Weights of a small GPT-style language model, trained from scratch on English Wikipedia.
Architecture: RMSNorm before each block, rotary positions, embeddings untied during training, local attention windows, shifted keys, exclusive self-attention.
Training: a variant of Muon for these matrices, 907M tokens, 3460 steps.
Each number is 200 + 40 x the weight over the matrix's rms, rounded and kept within 0 to 999. Layers, rows and columns count from 0.

# up: layer 7 MLP up, 3200x640, rms 0.0341, rows 1918-1928, columns 192-255
# down: layer 7 MLP down (transposed), 3200x640, rms 0.033, rows 1918-1927, columns 192-255
up1918,203,123,125,258,199,298,82,205,191,231,267,162,247,193,155,256,180,245,198,186,270,191,181,216,274,184,182,191,158,201,192,272,189,173,198,185,181,266,100,196,199,237,279,264,180,180,224,188,135,153,209,189,223,240,133,168,180,130,231,212,172,145,190,199
down1918,283,88,134,117,241,231,287,280,106,191,113,189,263,244,211,171,151,160,189,232,175,204,202,257,180,226,269,216,241,193,206,272,213,181,175,186,195,279,250,158,215,177,223,206,138,228,228,193,131,146,204,165,254,231,216,122,189,210,246,184,224,153,164,175
up1919,173,206,170,192,161,220,249,241,197,203,205,179,118,144,287,238,184,187,181,212,153,190,250,177,249,154,170,148,189,220,229,231,190,167,140,230,177,172,197,204,229,164,189,206,211,212,198,248,178,201,154,198,160,198,189,222,178,183,202,175,188,181,182,199
down1919,214,226,166,242,222,177,230,173,250,191,251,170,173,191,219,225,167,242,127,277,216,198,239,189,208,247,130,272,219,214,220,249,230,208,160,193,177,231,190,249,181,198,225,259,253,212,157,242,239,192,179,197,159,205,241,190,255,193,213,201,160,268,221,191
up1920,125,241,169,125,265,207,208,211,217,166,214,268,180,217,223,224,243,128,167,240,167,246,161,202,228,178,279,230,151,179,229,210,117,192,301,138,203,176,224,253,165,117,196,145,221,288,212,228,120,258,217,166,166,157,160,198,179,250,184,190,231,261,287,153
down1920,202,174,188,228,206,245,121,267,239,210,167,206,203,260,186,208,178,149,155,181,285,179,154,97,236,192,167,255,199,221,153,186,235,235,267,246,211,159,186,224,148,206,207,203,141,203,248,187,263,216,292,164,212,166,125,200,166,192,212,253,259,256,221,198
up1921,161,139,234,231,251,173,234,221,204,198,182,183,230,189,292,154,235,188,213,195,171,182,216,196,182,243,147,223,213,159,171,126,228,246,153,176,143,196,227,158,184,210,150,147,164,207,208,203,182,230,151,159,226,226,195,210,157,273,127,204,203,221,188,236
down1921,176,201,184,223,180,180,216,210,249,231,141,205,199,134,176,233,166,145,254,154,192,191,233,219,221,200,204,202,177,195,251,222,275,257,213,213,185,175,226,204,174,219,125,193,214,248,157,198,274,220,151,194,247,177,174,244,140,193,154,207,223,266,196,223
up1922,149,149,267,136,173,175,112,195,244,180,208,216,231,89,138,107,190,220,228,177,159,192,243,108,187,157,203,206,202,248,236,244,234,228,255,142,172,175,288,154,271,134,141,77,160,195,189,170,220,195,250,267,214,200,213,187,245,170,224,196,164,191,213,291
down1922,212,167,219,215,226,119,228,216,141,238,186,171,207,272,280,119,245,189,157,169,191,194,109,234,234,227,184,187,221,217,150,165,204,202,112,313,191,137,218,192,197,261,185,281,195,109,248,276,198,199,213,187,132,214,152,284,180,178,194,212,234,182,195,150
up1923,184,201,237,175,153,228,236,246,111,177,205,160,184,238,167,195,162,185,159,214,114,218,301,213,190,271,227,216,166,173,204,267,210,142,267,235,136,169,282,108,198,239,187,215,188,213,279,82,179,206,222,112,176,245,160,218,172,115,167,176,330,279,214,257
down1923,190,237,239,135,223,233,221,270,234,177,252,151,338,193,158,191,119,172,171,212,216,189,247,80,221,230,203,188,230,211,217,275,131,266,238,209,261,214,152,164,176,202,230,190,226,192,241,212,180,194,182,286,202,151,183,260,203,161,211,199,256,187,188,189
up1924,233,251,259,245,154,234,119,201,216,177,144,103,233,218,225,229,177,225,134,234,185,177,204,245,231,181,254,216,205,133,170,204,243,148,228,222,233,201,250,89,124,173,147,204,274,225,286,178,195,234,115,210,274,106,294,135,217,141,233,158,207,115,217,268
down1924,166,202,251,170,189,176,194,262,212,178,194,178,182,185,179,147,216,242,206,150,196,201,303,225,191,93,164,192,237,188,160,236,174,110,181,287,242,153,226,201,169,300,190,191,238,338,146,218,188,271,146,284,195,208,217,164,244,132,157,220,202,231,199,216
up1925,224,278,158,262,145,196,137,178,199,181,201,185,321,180,193,218,220,197,152,193,217,194,236,233,160,205,226,284,203,151,275,217,222,120,225,274,135,140,228,208,228,179,205,236,237,233,174,220,201,95,152,194,183,228,192,234,164,194,208,288,215,191,178,169
down1925,268,215,176,265,189,198,208,184,165,188,202,155,230,246,209,166,186,221,199,220,240,194,263,238,185,217,246,200,147,254,230,127,219,245,208,197,263,194,230,200,208,174,204,177,230,219,200,211,184,170,256,166,176,205,198,170,280,212,258,166,168,174,189,242
up1926,119,157,211,170,139,73,245,212,196,216,274,227,200,217,167,279,281,185,157,314,172,234,248,151,239,161,202,198,227,61,212,171,234,220,220,151,115,234,251,183,273,235,193,191,213,192,230,209,169,180,180,186,218,204,147,178,87,127,236,131,151,253,223,274
down1926,251,170,225,207,189,191,179,183,176,136,153,154,159,247,168,156,170,220,156,190,235,171,297,162,201,105,243,286,310,137,236,149,269,200,221,262,203,197,183,236,135,225,194,202,229,233,153,250,248,182,215,240,260,242,289,153,190,301,285,179,184,173,291,158
up1927,142,233,266,190,172,263,184,259,229,173,186,198,191,190,199,220,158,182,185,111,192,258,212,218,212,162,217,262,252,115,242,213,243,211,232,214,195,215,59,253,195,261,172,204,251,165,164,173,159,167,235,193,180,203,255,197,157,217,229,157,238,171,249,218
down1927,229,222,196,188,293,202,271,192,183,225,87,231,167,154,210,207,177,249,212,208,192,224,208,191,152,169,199,226,186,180,152,216,172,201,154,208,232,145,249,132,224,221,236,175,178,155,172,242,233,192,177,226,259,176,200,171,210,160,212,100,217,245,174,232
up1928,205,205,222,142,147,175,189,180,220,206,221,145,164,205,154,138,222,191,237,258,203,205,248,171,187,189,187,184,232,254,142,239,169,255,219,238,145,183,225,242,268,164,166,211,200,251,202,163,148,169,236,199,203,195,166,229,131,243,182,199,181,205,168,218